From a checkpoint of a small transformer trained on Wikipedia.
Architecture: RMSNorm before each block, normalized queries and keys, some layers without attention, local attention windows, value embeddings, hashed n-gram embeddings, a smear gate, learned residual scales, capped logits.
Each number is 128 + 24 x the weight over its row's rms, rounded and kept within 0 to 255. Layers, rows and columns count from 0. Numbers have three digits each. The size before them is the row's rms in percent of the matrix's.

# layer 3 MLP up, 256x96, rms 0.253, rows 0-255, columns 64-95
086:110096158107143139075147164167173146159157121133103129094137148137158138119092123123141148117169
097:156093115164137078142120115109130113127114107090154116147161168096133171103108087093191133094127
064:148139134120130119125096139114140068118135169096128127110145150126133130144100177129122159091134
097:126095119105120114155171156105104149123103130117119105143148172063116164143151145146119121139088
111:097123146113139124114104162062098115153110077138129104120097166144122114103092174089142153171125
097:113158105128145130099103191113127090099124081087089158114138099092144158142101128139109138141125
121:147104148123152146159141139114142138137109122113113126108120149114124139120126074116090093099143
108:161144143124109083128113152152169121124114114100172160151149142125143115106102145107118132134121
123:179106124133113134137115156101182162123115146105165148145133115128155127120112130162118165159148
109:143111085166128113090115131103172113168119101139098083162127145092097144142099114133105099142157
126:166122177113135122133095152144074136094163145113089113138121162131116129106155135121131124191092
081:107128114154135148093167137121091095145119111126136129131139175141096154163155199149093136137115
090:121116154101162154133146107105116156107148091120115105109116142134120132118176130113118153088151
101:101174103118141114130128151110158111137109144122106137104152115063139112093124130109185143153113
113:135144123146098177165123113093136130110141105165164079099167138108130122175165111159112129125092
107:173100118082124119152097109161179108098160138133119115102095101105112109150091143129126128151110
064:134163119124182119106127109163114114077082112157135103082143144111118111163149116114133145127113
117:134099096145174174101141118099116150111163107117103160106108153136146142095122140135144116116119
108:140132119136123096138126157164100140197129100141125147142134104054136126119097145119122140088132
092:139125146121094147169110176123136128127125134092124136139136128087091150118125120092108126148098
106:147059099131147169145091096129155115103091180096139150125127146158119129128134092146119118130145
108:159111136098114136115104168138130126102113121118115118134118152140159120142143081101135141157066
072:115076109132169113117111150128117144104135127157138129160117117127141144093105116094131116085081
102:160130112101124128175077135123108104138137134160109149144107071131126107153106171153097180145089
103:107134130108117164128075126147102140109137094115150142183153138150115167092141109113155103103146
032:073131167123119110110151146118075113107112145157132119166122106087154123157150182119142099157145
099:205107142115131119120122077148163178125117106137117136169146147171127108125094140155115109109168
105:113079126150149137105152135129092110118126126117129130159096104097090097126090117100147112182168
105:145102121128104155149166179129104161129111133141153134138111111106154122144115155089156122116162
100:123121160148129168082098075141152132122111121131161166127132117181135175161144108129105133114129
116:144158101115131104145137159142112118147113132160153090105166145162136117135143123116154117112108
063:138157137163122103140108125105119124128102111118153112116112108124165150094101101166157169103126
099:125185120138132152125137138082143130140099122151124106096135105078150124125136093089130125118085
111:130120155130090144113118127136104104118093132124061135115178086159123130127146090142127122157119
048:149152147104106143132146128133165127167132179122104096159170151114132114165127140108136141109151
106:106121109118119119082138169096137146112106096142159127121098147173118109063105149147136127129163
106:092136149147124134109152093134161093115147117131149118142141141098103079178093138087110155116103
078:155129105157161074121109152133146105098122109143105137137098128105112086170153081152108096122116
110:150099127117124126132162104121128167103168129118121108122170074116135105155107125080121129126064
093:122132121110100176104107105139126128144117116104142125106141135130147107111172162171161099123153
103:172092129131140141099109131136148136141105126119140117094098141145158093116100127121109142062135
063:148136153134121119094156183156125112121143176109098100127155133145169141162121127138100136121142
082:135122135167118109150140143118107115160115115065163101097091129132127154104148181115145138147144
111:131100157140115131140158112130122141127094090129139095102126148143138150095102095123076134167086
068:093130129108142142074072112131158154112126123126127166101129084119177132074156173087084133146128
094:130116122124140147085135150132108168152139076104125130163106119113116109107113143126114151090161
103:118160132129154123116125174127102130120133131092114168160087094127100149125075079161163138137100
114:131105140136085140121109153131152121128081180116142149113143145117101146126163151140155146116113
089:155128125103119112139112184152156143156111112119130116148144113132154107160098072094147174143144
083:151136145109152088077121129098117100127150128153116142097123114111090097119107138127144133121128
098:119097128129115149159161082104153144126115156166083109143145132113114130130091120121136134124127
097:157144133071146132134087124136138132126121118119118132124131149118116148161150121154154100143159
096:131105148071107110155129149125100162124155092110110136111156117128118120095094121086165157112133
089:148102105069130119115170105119161143097123139126110114135167143142121138140153146062167147148132
095:115124116090151122087173144112140125126155117108115133151108119110126186157172110187154129122116
117:132165086116130135097124114151115132157115076120118148095163170149113153164125124140095112095100
089:129122133122092107118100138133109163133162123118164109127130125145152155128115126122130088139110
109:130158137111133115105112166135114158118091100122144132155152115119125087175117154150070148126114
110:086133117122126133107164179144086092107124121104125113134098140136140112112100125154125120116112
101:107161170119143144149126125156124131142127091124097157075089112196111116124159083162117124113121
107:157102151129133123140126146134126134120090118117107123147154134145141146141152129095155123117118
113:121127131143132153158156111137154135161100141124123102133116157139140144143126131129128104135122
070:132123135078133100160147078114121153138127092081137137083081183120119087142157140119150120099120
085:116138125141155143118182135122155113173140138143113130121135126107068102120185112136119123141083
103:115111101133121163123103149119159182155161127162120139083141113126140111169099131127156145090125
063:111168146169112136163147127143168165155126141116088109101165154106105133129132113121131091168152
092:129148150167102140121131174167168159143149147096157131133150119159126105110124129159156124166100
114:106102128124179102148137153143123109117141159146099150111120132087121125137142140106119159121140
093:157151128109123063135117116144088112133159114130077131144176142113129137101147147149112114132110
100:106150122105179129117116133144091105123100133123093117140133109116155141139111081145148127100127
067:156135129109126112106154133161104107159191119121151099147122114138159158113110151110127106137144
086:124133144147124137119091099101087142163067124114152132145146108125143113117106107113166155128142
103:147135096130107131100108163178129132124145144152136147123150127152086155162124136118119100118145
037:117169111140143153129143110122099165106100131115166134153121149131105141115115143116141106144114
103:138131130091139145114087139088105113099150097088124110139101112144172099142166169108126100155093
108:141179091115124134153136129152151157124164105138119096152127089133167150148108123139100135104119
087:078127181128128099130135148107148117091111149124133119110133137163157102129115112137137125138102
100:112101112105123134112147159139132073120113149135088102118107140127138171160086158169097084097141
079:094119137153151108141144085160094099160144133174147154172187147124134132125167102169167127108134
137:111101180143154118091129096175134140127111139165127109122152181112105120140138129168172112127134
110:125154089137127115119145159080114176176126122114128073088121130093121143108123146091092104127121
083:141144137100142145149114138156144115107094124139151146139153165090142121110129098143150148130136
104:114126094135158106157102115135149115132123119188143149127106131111147108127132126103124091125140
106:163123124114121160155155112119139131128170122111084102113117123118121142138115126147120105107085
139:084123148163143153088129129088136098099127105108127128119165104152162142132129170116158118152165
122:099128148142109070132084162137123170182133136097165122154129131136081132145130116115129097109122
101:146153133103172107124111146163094126131126121131163125118154144098087107136133144127143073147147
099:065094140132116146163135111058130112128128125102115131137106144146098127122134121164149123116104
103:117095164142166117154112122132146167140150124189100173116130098115132103062103116129155162098122
087:145173130155170169141146148173115145133132084146134163129135113134119077144179118161111137096143
109:153106118093088165164094103099143129127159130134088122109118114128115127131108129128120143143138
030:119118160113194107124119116111145146110122133131123131148155135134120125134134148129141099106101
089:150152168131131108147132132131114158140116159171128145122138104146150104122107141135163168161147
097:140140130122095111150156124101155113153170102159105129150112150159118141132128199090104121074075
096:141157110172104104150130083136122150100120101114132143178121139113141126068119126180125155162132
086:099117120169149121140136147100121111129142092128115154154157142182099177148107138117159143138120
105:141100095115108130108112114148110129100118119120171090106146107105092123137118102142153118130111
094:109134072153112133145118131146144081124130145095101064161146158152137194164121140094124117145136
096:118183147141123123152115124164124124114118143085088143171101118119144117165114126155127092097141
108:132114139168143146128114141142101092082108108165075149152124126135135144135126106135131146175123
103:169189126081134165092163118116120142156162145098101138145157095110118135154138083139134109098154
109:121111104127166121132125124115122103146146180142093116144125167108146135145091103121099124100183
109:109094089139124138132098079124128145106102128110125121080089114149148107103159113126150137091130
108:139106144136139140170114107104162089153080129137154155153137145097149095114125142126115181116155
088:146133147154122134187110124138124122118105131104109126128135111083151109153156120094085138171121
082:158115164136115144100098161133105091115138133162150136168111136105120110121111126191145139085130
102:113197119121126126156105118143099138092118138149115103113078096134113144144128170110086115117145
080:153113101133111076136105087142103130156158105133106154153177124174123104185149140141115127129107
102:174115209115118129115131128103144106141148163083156117133111152107161084155120134110133149134083
084:097131131164167143127114107118145110111100081134102169097088153121127159095142109125140106078091
063:110114148128126153193151101147102143121123154069129148159137131098109160076147151094131126134121
106:135133082149158104136156154103150090130107140109148087098141148115142099108151177123128143102105
075:107143145146116046139121159121149092148128130101125114090117146110143123146096094146149136130142
103:145115136121104120130095125115135120139139113111179123112125103135105149128131167129167143119115
084:119164128152150167142156150115141158132157127103143142100160098107156084094074121151143092134098
114:089155120123131182130127153153125154151112068137087135109135077108127143155102101120096145148099
105:155136152103146131150097154125134115108096138156153119126160133118081128113114150146130110111152
103:147137158132096077146151153125116145161165131106122102140151123124117113159122133138102173144128
109:136122156147141116140146121121097134129109123110104155104159092115144122088166197147119102120134
126:125168186129128116102141157120099145175091127110135092133123165108128107139144128091136088158139
094:080132149111143139136135161141133155185146120153124145086113104139098123111126133104094158152094
094:119101120123169153162110121161114106097130185114160120145070152144140137137091149143144142131165
074:108123121131147131141135126118103113092135126143138126145113139176134073090138122116104107157151
091:158101127130135135156105122126106149153132152116121110126101144123157141137148141108121188133151
108:138110167143165126110142110154093085127144116174144143129122169123143093159123143151090157118160
083:175105143124136112126126091129152178131091141152133151119101124152135113118113122142114142099118
125:141125117113141086140104124149171128091146158094103089125129131111150138097143116136122177124145
101:123195100156138167147118179139161133145158155151137123167140147122135142103136137146157158105106
103:130109111144126112096125136110124109038155135082103124141094128169122109117120142132111110120136
106:126102149109145158119163156108164107101148150105140129151117183083133120129154128156105152068122
109:094121172135122086116127171076099090139100112126111106096101150107140114118122139092114130093116
072:158112161137127089166184127126144141124142132128137123117140160158155078142134129146125101135144
097:160107107146155126134137139117125098133126127114118138121143149147141163159184150153125126148137
116:114160110113139130178154154132161148096111100100128144116113122182104167124155095081140115120138
094:103141174107150092134117110145148115146121154062132152095119105170105161105121132087153143147174
094:122140152146110113148156099147099093129124138147113152164124144097140149131121135140138143123168
096:129120104145116129134120141151172095124180123103123116148132123144142178186155118123110115181144
104:149124152157167125151111106165120120099127129143136083174122146155137131121140146140085136099138
104:123122147153169110164121179125107154143133088107095115155129090104148150143139111133140130169139
127:118111130102094101131129134113129146116139119083134140105117116113133127086108121145168072093148
094:179140147089142137129119156103107093147129104099137154177111107145137164102149077135135137126130
089:172148108156097122132130120157108094096106160158110134109122112142104134159127068207140129134132
081:122131119151116155176130123072117115101109151123108115178187089134107166113137123107135124123128
111:135087123113113128103146142120187117101168169153151140155118102119098136157161138114140146128150
095:157087087131166148147133092092167087141151050119118132117121157152123158105166086125153123107131
129:163100150122138029152162109113119111133080090140125125103119143101143105170141138116136132165121
090:148143086091135135077073146157136133097135127089104127122135106158132171154178156128117097117141
113:171156121129121126098113111126193107107116133168111126123185131106134093122135120142129097118161
113:122139154134125130095104128151102156142136143148104162145127142126099116125109142152184097147139
098:145132166114110103123182116127131125129126117116112103146126104087162119122149099153108133147146
102:151161135213099122122121167117100102087117103132102162163113150139097132147116145123137114132144
106:094152154155138075086090169142119121180130124144151141101136152141090144131110094107111130148137
099:111114125079147103115104099170133142165110102142154160109120170197128119125132155164143119157104
096:106080140142126156138150109101143085133118107118139138149085119108144136144114116118121093133097
103:138083131097127147105110095137141106153122091139107172154109133151132162115127125148113151098143
108:088123155170103095149170100152118168142130120124106092074086092106083162106097082136154145088179
107:145070161125120129121152126113109128149117105134136088123126128116119149119171177116134145105091
094:140127126107132105137175084164102108158110112163097111121169146084122157143118137162129153084145
086:152121128119127123121103177141154098139118162118106098099127148133169141101127094177124129140156
116:145114133106111164126126084132134151122115112155155059098068178119155196159111107092120161154107
124:168109097141129138166127136119141133125216130139104102127151138113119169134141131152141140135145
098:107171150111116122159120070129133127123147131143154105138092138082130130092124125100170166152148
130:136134149158161140086100179096127145083154131067111124140157082140124129152098117125141111130126
091:108090109123132088130133171125121093131110170157107143143106125116099168095154104137109128111154
104:133155122116126131173100102140130174114149157123157148169177103099158107123101143128084142130116
101:173148129148156180125134115140146085148149149150152164119119119145165152108103103146079132143175
110:115140149121128120212123136127087118134169135127113082110141140084147131112098131095082128111146
133:100180120154101114103102123124182112120156122132115147157125124166129112130104227150112168088113
119:099147135157122136122109156171132081165124174132142149146166117103116152117152161182135142103113
097:108145124171113089141126121110126134113104115125128143143138100127130165127170125139100186200115
108:098148148147147134102101140102088112115135102132129172134092122168136126089154118139140124088107
109:118105122167149122130122159136131108115079145134116136154170117084107145146131119131145116104103
094:125126133119149116092124085176127163141104163121124117160141131141147132081101148123107145122163
107:118125116152148163136103161113175154166081125152114127106162135167096117132148104076114175126122
069:077148084130136137138103121126102162112131085147136132146136155115114140175124151086130130101118
101:176075134089124118138104150146161119162128121150099142112107164130130120124114124136143156093144
110:149137055144117122120110137150107145117129140105139121131094136108155102114127109128149110116122
095:143144138126112098124142074134141148140135094144127133102122162166121131094152150139127168119175
111:152159127117139145105124124166229133174109140076144119088113136116127154127121141134131106103084
104:159112076126128132140138092125132160116140141121110060131084099124122152154133136145127117160147
092:137130152095103100173126118113147079145162159147128147151137149144100154111113120115115116139130
127:080140128136139106141128123105145126098130133145112136106125149164133119087086175114098103137081
126:125185153117147147114114129106124127116121142087139134148144145140139112133150128146139114156145
108:112139157142169158133164176132129121136108168144152147138115138117103115102074122145111141111120
105:117141148099108115124124123181082109120170144127159118134136139119136087100138148144173150088140
107:101115119091132134139142157123118104172088124168111147115127154103110117155121137127135124132105
077:159121147140143136123110130107180147129139118147094125163142113130091095125134148084142153106134
094:146084105093133140119169170137114134125132136171139148152130141157118128090114125144105130164104
085:153095098095149162121088142116137145093138127106163165119131148092153107126143152130110167105175
065:146122096102122166099138122141114082088130145149150161122156149133098087132144121146090112151129
103:127109170082125153139146140142152132114077161118161131103125096145108157131139169126117135140058
102:135116140163135146131088136113107116055147124096148103103145146130109083136106162138081129109161
115:113110090100150117119098143127158119134145123141091134160134130108114114088127134135136160104132
105:145130111126114097141126089119097159137096087149106132113143107109105101095146153161165132121152
113:108104122092151121132139125116128172095123152116138125127147086158136169113109116117136163106087
110:097157108134154129119136129084117140125121130101118133121151133089125073141125095137159167168139
104:186140158154134102178151179131132137145118129139108103147146150118124102135124101140146127124063
108:109136144131147121135156149150163116116076134143156123149098102140125154113091169166125119115095
113:111175103154128140087134109119187124134109128131145081127122142105172170085156116130121102080147
063:135121104129114120096071127138121128089125148090090122141132157076109102103116091155104142151082
097:161128137105101127151115167165130128108095085125153145159095127127141117113105156133128112109151
050:113137080145154123121128136125120111107074100135147122178151150146114115160099101145125145088119
085:138138103177114108085129101134116120119152148137081104134137184157115083101136119132127098142131
095:157114141151140122091153100098115147167126124099139132150137135164158124091103174101154143134171
081:115153139132108111144090136110126137168133134119142161085154070092100109132107120166130114128075
080:117069132144138115121126132135147104132157148175111168148137107091139157170197144105116159111132
084:087141150151128134145116081156125115123095102146104123116130134118135106118149106148122126161154
104:088115127106138112122121125143144144174106101093100156100142140138123144112121115082131142128145
125:178188147154161107129082087130106146126130143073097117183087129111123124121121139065157105143153
113:134176159128130117174098139130136160136174110116123138123133141129129092162152116142128132118111
098:104117159158123124182113115120099128150124103100114109100084098076131111124125123075108121118094
107:082169118095136160153117101129143116086150105109093106118130185122127176124123129149094128150136
099:146109141163124111159104107154134144126169179155137123163148100110127132080081160141107126167159
102:145099148138117146111092125118087124097163123057119123130130127115154140121098120107148133144102
106:108129119123182146143148145104078104119086119148115123167103156128119127130127108071148106122122
093:164120132118116171125099108143141111082144153113113125173152123072140136137109160107139143128125
091:111118151160129124129121111132123081108062110097143137147079145130165120121097124182130117184148
123:111112105127132068119156164128138145103101080096154107118118129116093153123109115128121134145110
070:173177093166134102134106100131151118138111118112136135140112110080117113159114121098128156128112
111:133180145105124116115142130108139094172130171136119093157170155124160121117128111109158158115121
082:130112143121099092167106166085157143114096126150108106123139129071142155162137136096090129158123
112:110145114140090140116138118150165157148120089134158155122113105143142092131078097136154107093094
097:131112106113104123126136117124131078103128139159155142084162116141110122162153116138114112117117
113:091161132132148091163156153101159133146103103108098112157095086116123126118087120114136121112115
107:133149105096127126156078075108085122110143115121097112103168125111132147098129120137132103072147
100:125096124132131142100124159105100124104133122105132112097125087114135156108129114133161135102195
102:104117169125149125104134096107171155147108102120138090143057118134155102159100127062110127124153
105:142148087177117128131100134106144082135108169101145114127106083101146155181121122122110119166140
089:144140133133110133154119083139118153145158144133133125111149051114130131148136151176103115133134
095:103151117123127158083145124142140134095094125084149103163129155159109103136177099151133148130128
109:115146144137126137114131135115103129124156151113139140112150061160092140147134062093095143127131
077:141072164142121142112085141119101165145091130107163132155129139126115067138119158148170168100128
107:049135188143146106142154114074153144138135135136100106126084160137127090141123104138114148103116
096:121139134100106113121147149087099109114151107175092125117120135112096158129145103152164108136161
108:114106127148143092119150165127195136123153119125182153143130096099159132107137105121154142146154
101:084101106111152122081161110139143122123189125132116090126152125138121126136159089082160129089142
102:108115148137119111155110146109111101150104119118085122122131122155093170130129144118142112131128
100:126090172139076134133107113146134178164108158120094111110118137105126128115140123146103139120154
091:161159144102124172102132143114123147091130093143153162101155101145125119150141113102171124095121
121:109155108141116120079169103097104087171174105137141101156178126118135130106138100100158114136144
110:102140153147133145107098125116169163110169180141078169152129082147148137108118122088101091146126
106:177095121142109152151171116114126108142125133146177081163129154135136122128121116118113130135110
076:161107127121126084168126174122138110136071144152143100114134100132118133189140145113129156105128
116:128173140164159138113111158170123131149089110136077144151119134124123119070108107120148155108122
086:105131106144132191108102144145106152126150090128121124103126127138104089101084126128137149159148
083:145090105121124139108139161105140098099126126139129097137140121086147141122114095147103107145151
101:165116147111122097110125152122144106109130138129138123113170134132168143141146137147116097118105
103:175125125164125127134161137121132128121145148120104140119090103152145083127166094138136169103102
094:135164158115099138083133136182130068088084141146129128085125108158120149149135136126080104115108
114:143119122133156137163110124117097164150104168137168102129124111114188144129119087136119133114128
117:144154151125135100110135122138082148152159102160127103132125098150125107131114111104121139137165
082:147106122125174170135087137151098113085162132152140163110131146153094139102133140115091137096144
114:191132180117115119171102119136123159121090126158124106159114117159143118140114170132135141115163
090:120109150143139140107160122109112127121147135121153147136138134136155136186125142130097148093107
108:145108134127144109119124135108150133112067124177087147112175138132149117158145121105152111158111
108:066147154145167095147137108117180116102111127069130119105115102133125100122140123114145144152111